Part of a small language model's weights: vocabulary 1024, 97M tokens.
Each number is 200 + 40 x the weight over its row's rms, rounded and kept within 0 to 999. Layers, rows and columns count from 0. The size before them is the row's rms in percent of the matrix's.

# layer 4 MLP gate, 448x160, rms 0.101, rows 158-172, columns 0-159
088,168,202,214,204,187,167,201,145,183,162,159,159,166,219,172,186,235,232,212,194,135,267,188,179,216,170,182,241,249,203,243,190,179,219,223,182,174,148,221,239,202,297,159,144,236,282,191,160,183,246,177,162,195,183,180,200,178,197,223,174,214,244,146,236,144,149,170,190,222,168,170,238,156,162,228,125,255,246,182,225,239,213,230,212,214,139,211,157,199,200,180,226,228,204,199,230,203,261,275,218,261,278,178,210,221,226,154,166,152,204,92,231,117,187,271,217,163,192,194,190,147,154,252,239,91,266,155,307,165,210,195,227,120,233,151,198,269,224,213,269,202,125,197,227,221,210,236,213,168,118,212,236,205,186,154,252,239,225,239,175
091,161,228,128,199,232,149,174,164,174,228,109,207,198,241,206,184,143,181,274,202,218,303,198,239,213,187,243,199,165,279,197,162,222,172,227,202,249,161,248,187,254,212,254,281,199,192,275,176,227,190,207,192,197,137,198,196,248,221,211,239,201,178,233,172,197,197,273,177,219,176,233,198,202,197,223,105,272,104,162,177,233,237,199,246,208,116,251,169,174,166,100,150,240,173,203,231,160,296,191,194,225,244,176,159,214,144,192,166,138,234,238,214,179,207,163,171,221,267,167,216,234,223,225,141,177,157,224,214,154,203,147,174,195,185,258,155,210,179,160,220,145,233,126,245,253,220,257,197,193,189,214,187,144,199,190,254,177,244,119,210
097,183,172,216,158,216,254,145,266,187,217,211,294,201,199,271,159,152,174,210,281,188,183,219,249,184,176,240,243,180,163,211,227,175,147,213,167,207,208,203,200,177,248,221,167,110,205,159,207,237,188,156,121,216,209,162,167,241,153,162,221,190,136,280,279,197,213,170,193,204,150,208,290,235,124,263,209,145,189,137,221,201,166,227,170,130,159,188,191,241,189,76,198,151,211,193,173,133,151,150,226,197,162,246,221,234,139,154,179,226,234,234,189,168,236,253,132,211,231,179,207,165,274,210,187,228,177,220,149,207,233,246,192,161,179,208,225,266,207,271,212,193,229,209,184,251,246,212,170,188,130,181,242,185,208,223,154,159,159,238,113
096,144,175,221,238,225,242,174,279,221,224,295,211,208,207,214,201,288,203,223,195,165,137,164,242,217,184,228,165,196,229,183,99,163,212,195,274,242,199,234,215,213,250,193,235,242,253,224,208,234,214,242,173,214,345,178,219,185,150,257,109,235,220,213,211,190,224,159,277,191,265,187,167,261,247,130,188,132,216,223,157,256,146,179,209,233,247,188,179,168,229,217,174,265,248,166,211,184,240,214,264,291,230,175,243,208,237,179,275,239,225,201,208,205,174,189,235,187,144,180,202,233,170,204,203,217,152,186,148,187,175,204,163,222,125,103,181,188,171,173,230,232,206,160,210,185,190,224,228,267,140,208,172,217,220,208,172,224,275,149,221
098,182,260,174,191,217,148,217,172,188,264,225,186,217,160,171,229,193,213,173,287,300,248,148,313,234,195,226,204,178,215,125,194,169,214,244,174,243,238,236,155,219,117,202,204,170,164,213,222,238,136,195,191,250,212,184,201,130,162,182,232,164,222,185,161,105,182,142,169,160,181,150,273,207,249,213,222,223,189,182,180,252,151,121,181,198,219,213,248,124,222,236,211,178,125,199,188,206,151,182,222,209,244,243,236,240,197,195,218,239,175,234,158,147,241,202,201,225,195,189,194,206,128,186,192,267,156,209,244,184,220,189,187,181,231,182,243,176,181,231,174,267,273,211,254,293,173,241,172,186,214,281,159,228,152,275,134,188,178,144,273
100,210,256,195,197,177,155,172,194,208,155,172,211,224,146,185,152,234,216,172,213,239,207,234,210,249,223,148,195,247,182,212,182,158,195,241,212,261,251,150,190,162,223,128,159,183,169,223,258,229,220,173,203,206,199,164,226,193,194,288,120,177,265,232,199,305,204,186,224,218,177,169,147,197,223,183,227,188,160,183,175,235,275,222,156,246,223,201,214,185,183,204,122,191,286,181,161,209,173,200,130,215,245,169,177,180,212,144,169,202,179,175,196,203,115,200,186,236,190,185,272,197,242,236,180,205,227,270,73,271,227,290,189,147,117,151,199,238,197,187,215,265,248,185,264,217,150,222,237,161,165,187,158,267,172,169,208,204,288,129,274
100,216,191,231,240,239,239,251,231,194,197,184,244,129,227,208,145,233,179,227,177,214,186,177,218,242,159,204,188,223,193,185,223,158,127,174,245,182,129,133,135,162,147,177,147,169,301,213,238,189,241,224,253,148,239,286,197,226,185,237,141,151,261,157,208,237,140,179,242,201,223,228,202,191,198,242,256,195,208,212,199,219,223,242,137,245,160,132,220,177,209,226,205,147,139,170,209,219,217,123,214,208,279,240,282,177,164,176,154,228,158,203,242,203,221,230,189,199,238,169,194,207,207,199,171,165,266,185,239,157,283,221,187,151,228,275,246,201,280,123,254,239,159,182,226,159,192,166,176,144,264,207,257,126,154,212,178,229,184,265,262
097,158,240,228,235,206,184,202,192,175,225,119,171,242,192,172,205,153,237,144,186,246,222,214,148,199,186,257,188,234,164,157,313,198,164,235,182,191,216,203,143,202,160,172,223,191,233,129,207,198,126,178,257,226,271,164,193,211,295,227,196,241,256,267,207,195,229,118,272,201,194,150,207,220,251,229,177,220,180,159,238,158,268,188,137,165,189,188,181,152,228,252,173,270,207,144,161,177,170,153,263,158,237,158,200,220,185,133,231,151,197,211,147,132,196,216,195,201,295,181,231,235,163,221,240,167,211,187,167,272,170,195,158,183,183,140,232,227,214,299,207,199,192,225,142,214,246,153,209,264,297,168,171,218,180,176,198,172,222,140,248
103,183,180,283,190,169,210,229,159,160,217,237,180,249,142,208,204,185,181,227,178,164,237,169,235,225,144,205,146,232,177,175,234,192,223,222,233,214,181,269,259,170,228,179,243,226,194,230,169,263,170,152,174,214,204,195,235,205,203,219,180,132,206,241,270,209,223,162,169,227,182,168,250,252,273,179,225,239,234,258,214,174,133,202,237,209,234,257,293,209,173,127,179,176,297,131,177,178,188,155,167,190,168,170,202,88,207,251,197,181,218,192,189,192,187,219,203,184,158,155,145,179,213,171,289,141,131,230,169,301,194,210,179,221,214,175,155,197,164,249,283,207,275,190,249,231,279,264,266,211,181,153,181,187,113,228,173,207,246,259,211
105,222,100,228,226,224,132,145,184,176,181,216,203,203,280,168,244,195,206,293,209,231,202,254,207,121,164,251,232,218,169,161,158,279,185,151,179,161,126,150,174,185,161,236,171,166,161,193,202,236,187,160,215,122,226,160,210,152,143,202,250,283,233,198,126,129,106,263,192,156,182,230,215,174,202,281,137,213,183,190,245,162,210,217,80,232,160,163,239,213,153,197,191,247,201,160,230,227,203,205,213,168,225,206,233,217,192,166,166,205,179,269,217,193,228,184,110,141,161,183,157,227,162,145,232,237,200,180,185,177,209,305,203,220,187,246,218,242,208,159,188,217,255,262,195,176,190,184,195,249,220,195,190,220,194,225,167,263,202,159,203
104,159,200,218,180,192,221,203,195,182,251,154,212,249,182,233,202,215,169,189,134,224,145,184,137,236,244,309,142,235,289,207,149,208,193,101,149,211,144,145,158,143,153,226,232,162,189,272,174,224,229,214,200,155,144,212,202,218,178,187,193,200,165,217,219,199,302,190,280,204,210,211,191,183,242,190,256,161,182,236,276,175,196,218,202,239,197,187,301,222,241,236,213,170,208,192,94,215,247,197,164,174,221,264,158,230,200,148,217,184,182,183,186,144,280,238,164,230,235,215,208,223,220,152,266,259,189,226,174,238,190,172,137,182,211,232,274,294,158,243,185,185,152,210,171,200,215,235,254,226,169,203,145,131,155,232,150,195,202,229,248
100,239,137,206,223,247,185,218,203,224,171,208,293,238,172,110,134,209,214,171,265,201,147,267,220,207,231,197,263,243,232,223,204,147,260,201,278,175,237,156,196,231,200,138,188,263,163,226,146,216,136,119,188,236,230,202,127,199,161,245,134,184,283,228,173,268,156,258,216,172,159,223,253,162,204,142,201,207,186,165,245,170,205,171,165,181,168,263,220,162,201,259,122,225,175,161,224,191,207,250,123,203,237,189,191,180,226,212,201,130,233,196,191,214,130,246,151,223,139,179,230,225,233,279,233,189,124,190,248,259,274,172,210,205,198,233,212,195,230,214,173,246,188,197,215,206,235,229,199,225,184,135,216,256,228,193,114,212,245,155,196
103,158,249,169,308,185,228,206,134,144,299,166,177,244,217,187,142,149,211,211,190,238,184,199,144,251,222,224,196,214,261,163,244,186,205,233,191,223,246,215,179,231,193,148,238,257,219,250,260,278,238,179,127,212,169,199,194,195,252,206,125,243,220,277,234,143,164,157,154,272,115,221,234,143,190,211,161,140,228,178,259,177,190,218,181,208,237,223,204,168,293,161,212,166,242,238,143,233,197,232,173,217,295,134,237,246,180,145,177,218,239,244,193,169,181,203,184,211,164,224,227,229,189,223,195,212,179,303,211,272,193,198,212,111,171,186,142,200,190,245,148,214,172,222,215,200,180,158,225,216,179,138,239,241,250,232,209,227,205,212,224
097,161,218,240,183,172,132,171,116,167,206,173,174,246,145,140,166,225,147,177,138,196,201,228,233,163,162,203,150,304,266,153,168,182,191,93,163,217,176,201,215,208,208,262,201,195,91,215,204,202,136,130,234,240,237,154,240,199,248,233,226,212,171,252,169,192,276,145,219,182,176,174,162,210,162,181,226,192,189,130,168,215,211,227,226,234,228,272,95,146,214,168,190,149,152,216,159,216,190,140,138,196,229,219,242,256,181,147,181,158,185,175,145,263,242,259,264,163,202,212,222,230,172,212,166,305,183,179,182,236,203,238,173,164,126,223,173,179,253,197,204,235,261,221,226,192,191,210,202,172,227,147,176,230,174,249,177,189,194,205,228
098,193,198,201,161,171,193,209,189,158,216,174,151,227,171,101,213,218,247,214,156,197,151,205,201,202,232,181,280,159,195,214,197,172,202,206,224,213,162,106,205,249,221,232,214,287,214,179,214,280,193,196,178,176,220,230,167,217,194,200,177,232,208,243,159,243,162,177,156,166,79,196,314,143,129,216,190,235,181,155,273,225,236,220,197,186,276,212,238,182,127,219,203,230,240,192,133,210,191,184,141,242,163,173,185,260,166,195,153,135,207,200,164,183,168,262,223,174,199,262,179,238,194,251,210,161,252,235,192,204,153,233,171,150,156,97,235,157,171,259,152,291,205,156,167,200,165,264,210,152,210,189,246,205,285,243,206,247,178,165,184
# layer 4 MLP up, 448x160, rms 0.101, rows 158-172, columns 0-159
091,200,190,191,206,139,257,182,182,216,211,191,285,242,272,240,256,194,242,215,242,176,288,160,187,124,160,132,217,247,185,207,250,172,242,227,252,252,194,159,176,238,172,181,120,229,238,161,171,149,190,243,247,228,223,199,213,224,203,244,203,148,187,242,169,281,221,250,147,239,217,235,168,207,180,257,215,151,175,183,155,198,233,263,186,216,225,233,202,163,237,264,260,183,227,281,211,156,206,187,152,173,171,194,180,134,188,157,203,171,264,192,217,231,236,186,178,222,289,166,156,269,273,250,156,192,205,246,208,262,151,131,206,203,235,158,208,249,181,276,171,123,225,223,224,239,200,209,139,240,238,130,153,154,150,200,214,209,257,236,217
088,191,252,183,307,161,232,196,283,153,309,211,176,210,204,87,143,223,197,247,279,232,200,159,203,210,249,195,203,259,197,113,179,163,170,124,134,196,165,230,189,230,183,184,216,164,133,257,210,196,196,183,123,210,221,159,173,171,179,202,152,218,251,136,200,152,173,230,167,239,186,241,182,163,221,183,138,236,158,108,188,255,215,220,181,206,225,135,163,259,214,156,141,222,207,264,174,262,234,184,120,198,208,189,225,152,152,186,225,224,195,204,180,197,215,179,195,235,166,264,159,221,212,156,175,206,203,172,180,228,221,168,120,286,150,195,174,227,233,205,242,185,213,264,174,227,149,228,160,168,221,164,164,229,238,180,129,210,194,211,233
100,232,251,169,190,262,206,212,168,176,219,243,233,168,136,167,204,158,174,302,241,247,177,214,192,149,181,201,278,205,128,167,192,154,206,107,203,240,238,203,225,227,181,197,206,214,198,251,189,193,218,195,204,190,180,161,258,205,231,223,211,245,190,190,116,220,198,230,156,208,277,185,203,128,165,155,257,337,265,290,202,230,184,241,193,280,162,155,182,199,259,172,240,275,191,181,213,187,204,157,256,269,248,259,218,210,263,174,199,181,178,159,246,232,206,168,236,191,165,142,217,179,200,256,210,256,226,251,187,240,171,240,165,243,171,170,247,222,183,236,193,161,145,196,136,244,166,239,183,128,276,202,204,170,150,205,154,188,187,154,235
101,170,290,232,231,176,226,203,216,242,194,233,261,278,181,150,200,254,188,170,142,182,230,106,223,231,144,283,161,208,247,232,251,237,183,188,169,265,157,193,198,125,188,167,203,150,119,241,186,243,277,211,214,183,191,210,266,237,136,165,195,223,218,188,249,235,229,154,169,165,264,146,163,195,186,197,245,171,187,152,202,223,174,190,199,157,226,170,267,212,250,193,158,168,165,211,135,250,214,243,194,150,217,219,172,246,201,136,169,175,162,140,211,200,208,169,136,162,262,161,156,215,158,198,239,210,198,197,167,210,192,191,161,191,129,240,157,202,170,231,297,208,114,229,217,234,194,278,217,163,215,149,153,254,139,198,170,199,158,118,229
097,207,127,227,294,228,196,186,192,205,172,220,168,240,116,287,184,145,170,154,255,241,205,212,217,239,163,126,269,270,111,221,234,209,196,231,206,236,241,180,186,173,219,251,127,157,267,174,204,195,217,242,224,153,225,220,176,213,143,155,203,201,206,178,229,184,189,194,191,209,138,126,182,157,207,202,217,168,168,156,125,162,257,189,146,197,204,151,209,250,263,188,207,131,222,226,128,186,134,152,161,106,167,170,233,222,258,189,273,243,199,211,149,244,202,202,135,179,233,201,197,208,146,219,192,171,171,237,183,260,197,263,206,215,143,126,162,207,172,154,164,179,207,135,198,193,213,234,101,203,155,213,224,215,159,201,172,232,267,198,225
108,235,149,234,136,230,148,201,138,222,197,260,145,118,230,209,171,142,220,207,164,208,285,168,148,186,215,250,215,196,200,148,113,206,252,227,184,157,237,230,203,144,186,234,130,188,243,213,174,207,244,191,204,193,206,209,242,117,197,165,218,221,184,155,171,263,245,218,211,271,149,227,234,250,220,260,148,252,239,162,206,163,224,175,175,142,172,114,165,155,236,215,239,265,251,252,252,197,215,169,215,215,120,211,149,155,175,176,238,236,141,196,278,188,220,228,228,214,173,221,172,239,195,187,162,145,175,140,248,164,238,195,217,130,164,218,239,189,299,207,182,205,205,170,206,168,170,250,201,183,239,230,190,196,182,216,256,223,210,269,308
106,216,161,180,198,176,219,291,177,206,223,237,210,237,220,229,179,209,109,206,258,213,180,182,143,159,222,177,191,235,214,216,171,265,189,171,116,169,217,163,188,111,148,211,167,153,196,174,292,202,262,174,195,210,266,212,149,177,240,246,230,114,187,217,263,192,186,241,185,305,183,201,243,152,156,217,209,188,226,282,171,168,169,149,252,260,244,272,202,239,233,202,235,138,265,187,247,214,199,200,224,184,250,248,202,216,244,142,257,278,259,183,211,268,238,164,107,179,189,135,202,208,276,216,185,139,145,257,220,227,175,229,169,191,216,175,225,182,198,207,200,249,179,179,157,188,225,213,228,184,260,217,142,194,168,187,187,255,199,144,169
110,213,141,139,193,202,208,176,180,200,265,241,151,146,248,181,264,222,234,249,152,148,197,244,274,219,184,210,240,146,215,137,174,233,215,189,236,221,160,290,221,208,177,265,242,231,245,194,223,283,265,168,192,128,130,180,219,178,142,212,196,136,220,175,189,174,200,153,231,198,203,186,246,214,230,166,135,254,203,239,160,261,187,207,222,164,165,146,205,173,206,246,118,211,191,121,131,232,175,118,212,185,185,230,161,202,268,243,236,200,213,216,255,220,219,197,247,179,208,216,221,202,274,170,154,194,100,199,197,237,184,171,217,173,155,221,224,220,197,258,235,216,210,183,153,160,297,204,180,186,246,178,289,272,154,199,177,184,166,239,272
104,131,178,238,192,221,187,208,149,191,191,164,158,243,134,159,147,195,224,173,118,181,159,266,154,250,196,175,237,229,206,169,164,245,129,192,254,211,147,221,169,200,161,178,216,301,228,179,272,237,220,152,168,154,312,260,218,197,217,224,166,88,126,144,261,148,181,187,203,151,184,244,132,176,210,252,196,187,209,203,257,209,203,210,152,263,166,229,157,229,256,268,232,210,194,233,184,199,220,154,184,154,204,284,156,172,212,197,193,217,277,191,170,249,231,187,171,188,210,204,174,221,183,270,243,194,229,171,205,166,151,147,196,200,268,249,204,161,229,235,209,141,179,222,156,214,230,235,229,264,228,185,269,189,181,209,249,238,145,254,195
100,184,255,168,279,162,262,243,246,256,215,182,161,227,124,219,201,169,189,176,166,270,175,135,174,165,206,199,194,172,196,227,200,182,250,232,268,189,264,179,220,186,184,191,252,150,216,258,241,238,183,254,109,227,166,217,155,225,261,265,157,211,191,206,269,240,246,192,246,178,134,206,189,278,206,61,268,186,209,190,185,186,183,228,203,178,223,169,172,126,232,217,195,240,181,201,181,156,251,181,157,191,213,123,176,128,171,260,177,170,187,179,217,247,216,184,246,189,225,175,180,165,183,238,234,201,128,190,216,228,213,131,258,227,100,195,190,204,221,219,218,182,196,197,174,245,241,155,210,203,214,235,223,157,212,122,140,256,214,284,149
104,237,228,158,218,160,212,120,220,153,193,202,216,152,252,181,197,165,217,195,228,178,294,178,179,159,222,202,197,245,159,177,204,269,273,134,206,241,263,198,167,235,187,182,176,254,204,218,284,272,146,155,252,150,235,179,189,221,180,261,217,205,159,253,174,218,168,282,133,180,151,171,100,164,180,193,251,170,234,205,236,241,256,163,217,190,229,139,118,143,220,164,148,257,229,230,180,242,197,161,228,250,197,203,274,219,224,190,136,186,182,172,161,236,173,100,215,185,232,251,183,258,234,160,177,203,193,200,200,218,180,186,182,264,237,215,228,140,276,197,154,117,120,229,165,164,194,189,176,190,174,185,247,219,242,207,195,224,164,180,144
096,190,223,187,223,226,225,212,208,214,134,219,192,223,98,176,185,214,161,129,240,266,177,180,196,154,166,218,172,223,199,205,225,158,227,238,268,194,241,203,160,166,189,317,217,123,222,254,222,227,216,182,177,177,242,221,257,185,174,176,173,266,247,197,142,189,170,213,188,261,163,244,176,161,150,239,184,164,154,168,180,172,194,143,114,219,209,179,165,236,181,199,297,211,165,211,250,247,143,173,237,156,206,178,285,129,193,270,130,212,186,278,163,256,133,166,211,230,141,176,145,113,193,202,195,147,303,198,212,227,226,179,212,175,136,189,214,183,215,160,229,216,268,204,200,178,179,212,156,143,232,224,188,154,226,198,165,276,238,211,180
101,234,172,200,199,239,142,118,237,114,168,209,222,200,210,208,252,172,137,211,209,199,172,222,251,228,191,183,219,160,136,258,233,181,148,213,239,161,234,263,190,246,190,216,129,274,250,167,139,162,148,139,144,170,138,195,247,166,206,191,181,210,199,172,152,224,126,138,204,239,199,163,213,190,199,204,275,224,223,215,222,256,262,195,258,234,200,242,261,246,262,220,161,259,155,184,125,224,188,180,89,152,180,243,188,170,182,138,206,197,195,130,188,182,178,180,172,217,172,205,234,154,110,109,273,168,261,210,210,139,212,163,147,186,246,196,236,149,246,235,219,155,236,210,250,202,152,189,192,170,178,184,211,180,195,274,183,234,222,211,224
102,258,240,237,186,196,193,302,286,266,199,231,168,243,248,214,267,225,245,189,214,224,190,219,192,152,147,200,254,252,146,201,212,139,190,226,197,162,174,221,293,165,186,134,214,168,171,173,257,213,173,190,132,199,203,244,213,169,218,206,210,227,184,167,210,229,186,249,239,216,138,255,243,175,178,222,181,237,233,234,227,201,180,167,153,154,221,142,176,132,133,179,228,218,210,163,325,254,210,182,174,184,153,270,203,169,215,224,160,173,171,264,209,241,177,158,253,143,143,191,238,189,177,199,239,128,210,176,153,207,127,191,218,269,196,194,249,147,160,176,246,190,148,141,216,278,225,145,236,192,183,191,201,229,132,218,299,176,204,208,242
097,203,163,258,145,277,235,223,227,248,168,197,262,256,147,157,190,242,186,162,240,250,181,215,157,148,162,259,210,209,225,212,228,220,146,261,161,222,194,154,195,214,206,213,154,241,172,190,182,196,128,277,190,171,226,184,249,235,180,189,211,234,219,177,222,190,232,185,168,150,219,231,235,225,210,197,233,268,219,215,162,256,229,226,239,217,171,173,194,232,254,199,219,240,203,184,117,238,176,94,170,208,131,177,245,255,272,229,218,202,237,154,179,177,98,183,189,258,120,246,224,196,135,206,241,175,181,208,183,188,110,274,110,222,222,233,216,152,252,182,204,182,175,214,177,172,264,226,313,179,175,217,168,267,208,201,152,144,164,257,194
# layer 4 MLP down (transposed), 448x160, rms 0.0876, rows 158-171, columns 0-159
092,158,209,205,204,163,209,277,190,151,214,246,163,145,192,174,213,209,208,183,229,211,217,151,232,120,230,192,215,215,165,282,95,226,179,188,215,157,202,229,121,225,185,215,228,145,86,238,232,227,176,185,202,128,218,245,161,194,188,124,230,242,152,210,198,151,148,203,222,135,228,188,237,219,192,201,204,213,208,213,207,174,232,249,202,242,170,220,209,247,212,201,129,155,185,296,234,104,197,238,231,222,208,231,211,202,204,224,133,201,125,172,188,139,159,136,216,177,157,170,261,173,146,235,183,204,212,224,216,175,231,257,201,208,166,155,175,152,233,199,247,163,132,153,136,204,192,148,162,203,166,253,124,139,207,135,113,248,156,214,141
090,191,97,195,188,157,199,259,155,225,141,241,173,184,219,178,170,209,195,200,247,120,159,208,201,199,217,236,188,188,246,214,219,243,137,175,188,190,184,189,251,183,134,263,246,225,262,221,214,168,256,180,206,266,176,232,194,169,160,174,194,141,180,215,239,209,242,151,217,120,207,197,164,219,185,211,207,180,236,196,197,114,256,204,218,242,198,144,179,213,241,165,233,141,173,249,268,195,174,197,191,227,133,227,169,199,217,237,146,157,136,232,292,183,198,160,222,179,224,238,177,200,218,247,194,173,230,143,193,179,236,250,265,152,201,192,217,236,130,194,189,208,248,151,258,295,272,217,195,180,146,261,309,210,141,138,273,180,283,144,224
102,183,211,117,216,227,143,149,190,245,199,183,158,206,139,261,199,227,223,213,215,198,146,210,232,181,172,184,168,178,168,214,233,181,263,169,187,258,243,181,129,169,169,133,124,200,234,225,144,253,170,192,116,223,185,171,213,224,203,175,155,144,226,262,257,172,132,182,288,217,187,223,249,212,230,200,278,196,221,193,200,213,172,253,183,127,243,257,218,280,202,126,201,243,271,196,179,146,186,175,214,173,230,226,326,210,175,304,184,200,169,228,218,161,174,208,197,175,194,206,280,229,209,185,224,136,252,193,143,227,257,240,179,211,219,189,205,234,223,168,175,144,203,202,154,156,234,210,201,170,153,208,264,194,126,187,193,256,227,197,109
103,224,166,234,193,158,171,194,178,116,225,279,146,235,191,178,249,245,198,222,194,178,196,94,216,130,215,143,195,220,224,166,247,221,186,188,202,148,248,151,244,203,224,189,180,194,184,216,245,178,205,203,175,188,220,172,185,168,175,170,148,161,135,266,160,184,178,112,201,196,224,234,164,212,253,145,233,200,193,209,171,249,193,176,188,200,146,171,253,210,212,214,223,229,169,257,255,243,218,159,214,234,217,166,153,134,183,248,204,245,284,177,214,185,165,239,244,271,259,129,155,109,172,233,165,282,165,144,200,160,194,202,144,254,145,145,185,178,162,264,303,211,207,170,151,213,224,188,237,190,241,133,134,206,156,244,153,210,273,154,226
099,178,227,87,239,189,134,135,221,175,167,188,209,160,330,117,204,238,218,183,208,213,174,178,149,228,168,223,206,224,141,188,166,207,198,187,259,133,199,135,226,145,113,128,204,235,160,239,203,177,183,179,196,104,227,206,195,178,249,143,241,172,191,234,144,190,214,221,197,186,191,190,216,191,140,172,279,187,210,214,190,189,153,200,286,187,195,177,163,239,228,166,154,229,138,163,131,243,244,251,204,236,223,163,125,181,178,188,179,150,154,182,224,145,147,278,194,190,215,264,207,187,206,195,146,235,233,191,156,171,219,202,244,192,242,165,138,208,230,231,219,210,178,227,223,182,188,233,291,204,187,175,218,236,236,200,257,103,145,239,232
110,160,260,163,186,214,114,220,175,288,219,211,178,177,139,244,134,160,217,284,229,122,180,185,168,201,210,141,205,255,220,255,164,189,192,189,212,190,142,283,233,154,201,227,204,253,204,97,192,208,266,163,242,206,188,154,270,141,135,301,189,199,156,199,230,216,168,249,188,223,204,161,177,251,223,253,173,231,225,139,207,199,221,152,263,260,256,166,172,100,219,158,180,160,182,175,123,127,204,248,206,171,180,227,224,205,212,110,223,248,222,164,196,192,220,191,199,196,196,180,198,230,232,205,252,171,148,166,166,195,134,206,197,158,249,175,144,219,218,214,226,173,210,159,148,149,182,192,149,158,188,170,227,184,243,174,158,187,145,193,150
108,234,199,175,205,156,225,143,221,234,223,166,131,117,227,203,204,171,247,218,190,195,137,169,253,261,260,304,205,180,265,219,193,176,239,169,235,191,267,199,267,248,213,254,166,165,233,186,220,244,150,263,220,240,122,219,221,187,216,200,217,261,193,192,193,190,265,232,137,173,102,160,234,178,201,218,240,175,232,164,230,142,199,208,187,232,200,117,243,199,111,188,216,193,170,200,210,229,203,284,263,195,248,198,230,221,233,260,124,225,205,210,246,263,239,235,195,199,141,149,210,198,167,152,178,224,207,248,220,216,157,219,185,191,258,130,132,190,127,161,182,221,234,275,259,184,190,214,223,206,236,246,136,227,201,251,246,183,187,127,216
109,151,209,191,234,231,148,240,294,191,232,249,145,238,205,241,235,228,208,197,265,161,277,218,194,108,169,128,228,198,182,144,170,206,187,188,255,148,180,166,267,137,183,156,174,180,206,184,252,254,178,151,212,184,154,179,139,195,233,237,247,224,255,224,256,192,200,191,217,192,174,178,226,246,184,223,154,251,202,220,199,211,120,180,244,192,167,104,163,110,246,190,225,175,155,206,189,195,185,263,208,223,250,170,183,154,163,209,289,197,175,198,128,156,167,197,160,251,197,193,215,297,195,214,232,279,162,151,215,147,219,179,190,191,219,300,198,145,201,198,218,213,199,158,208,192,200,226,272,250,253,183,234,213,112,242,220,201,168,129,183
105,262,145,227,241,215,214,231,136,185,148,216,218,165,219,224,249,191,180,225,153,216,244,207,203,199,258,170,194,237,168,168,204,209,177,135,155,227,202,145,209,240,201,171,179,181,230,222,151,181,165,277,207,263,116,207,201,160,189,148,229,302,246,218,147,249,198,163,275,220,174,250,199,124,221,171,225,186,158,220,240,207,177,283,190,152,182,195,235,190,190,172,230,183,209,176,231,261,158,153,162,268,224,167,179,200,213,198,179,140,144,255,194,141,209,208,186,170,202,139,192,177,244,133,96,217,281,198,223,280,218,295,256,185,182,257,194,209,163,244,164,173,206,246,232,158,220,236,150,186,188,201,186,268,153,295,254,203,263,152,205
098,197,215,249,270,215,200,170,206,139,200,232,155,127,264,135,229,242,260,213,218,257,202,250,279,190,201,235,221,178,174,168,217,174,159,166,195,119,232,244,183,159,235,258,198,212,229,203,184,247,173,205,216,172,173,206,193,129,181,241,191,185,176,276,208,166,171,233,231,228,228,273,141,191,232,185,192,259,203,172,154,215,238,201,172,184,169,231,142,227,169,271,180,139,252,152,187,165,218,153,236,214,133,218,243,166,200,204,146,186,211,195,207,249,208,168,165,117,120,199,215,121,219,195,229,176,253,233,232,220,119,219,141,215,213,245,258,180,271,164,184,231,194,167,243,185,241,224,196,182,282,177,185,239,124,267,86,151,204,161,265
106,193,275,271,199,277,277,210,209,214,199,204,170,141,198,189,254,179,206,138,266,250,192,180,131,263,170,208,230,262,225,174,169,184,144,217,164,150,256,228,197,131,220,241,168,201,108,177,199,196,123,202,218,260,228,211,232,166,148,228,186,241,187,223,189,205,240,180,236,222,233,204,262,234,182,219,106,195,139,184,225,184,271,185,228,268,206,216,271,148,148,190,229,122,210,177,216,161,180,237,170,200,172,138,194,191,174,200,216,207,287,211,200,164,205,182,246,286,187,165,167,254,249,251,205,213,116,179,267,249,136,141,198,211,183,177,205,229,201,239,144,230,200,175,158,214,193,228,215,240,278,135,175,117,205,244,165,192,190,204,234
100,143,182,259,190,286,253,212,268,181,159,251,255,178,181,287,202,199,262,170,177,214,177,186,223,227,226,241,221,146,184,183,124,200,172,198,205,193,206,198,274,175,208,210,253,181,196,301,234,241,167,253,239,155,200,136,155,155,187,171,224,271,172,177,201,197,253,196,134,154,259,211,183,204,249,272,252,221,181,140,233,258,218,244,255,206,170,182,255,200,279,225,187,228,236,228,178,102,268,189,178,207,171,202,166,224,206,319,212,209,212,234,156,213,207,230,208,154,258,235,199,209,153,192,224,286,150,173,290,171,191,224,230,232,146,246,192,220,199,229,263,226,218,157,170,174,212,190,192,232,242,247,212,218,210,165,185,160,149,187,267
104,161,195,204,201,289,153,233,256,196,165,246,161,171,239,153,244,229,166,254,234,256,144,305,168,210,177,267,283,224,187,192,185,226,199,220,165,169,182,194,151,156,229,103,316,176,225,267,202,220,154,275,180,204,141,169,183,167,175,164,251,283,254,220,234,188,212,207,128,233,160,194,177,255,152,137,165,197,205,263,207,214,196,218,179,225,159,183,258,137,198,147,171,233,219,121,194,263,204,195,183,148,163,262,246,230,195,121,177,259,224,278,221,152,190,221,173,212,245,214,233,180,194,221,193,225,254,176,214,161,141,162,203,240,253,228,213,172,225,224,222,224,143,214,220,202,200,234,222,218,265,156,194,221,252,166,229,171,185,201,213
100,268,154,153,213,238,253,216,245,201,226,246,185,126,162,205,240,241,213,209,311,173,189,208,241,166,159,214,165,207,193,189,273,183,201,276,141,167,155,231,218,252,253,185,221,162,255,275,210,152,198,226,187,135,202,246,208,157,266,254,219,240,198,197,179,238,167,183,245,223,223,326,264,120,198,318,166,193,252,161,239,190,178,183,206,195,236,250,154,220,194,210,190,197,179,208,234,163,200,223,190,203,207,174,229,193,184,227,180,216,142,221,204,172,154,184,196,190,173,157,201,110,210,214,200,164,167,251,215,211,205,109,273,166,165,183,268,201,211,176,244,160,259,189,195,233,230,268,139,215,164,209,180,184,132,261,220,119,147,196,187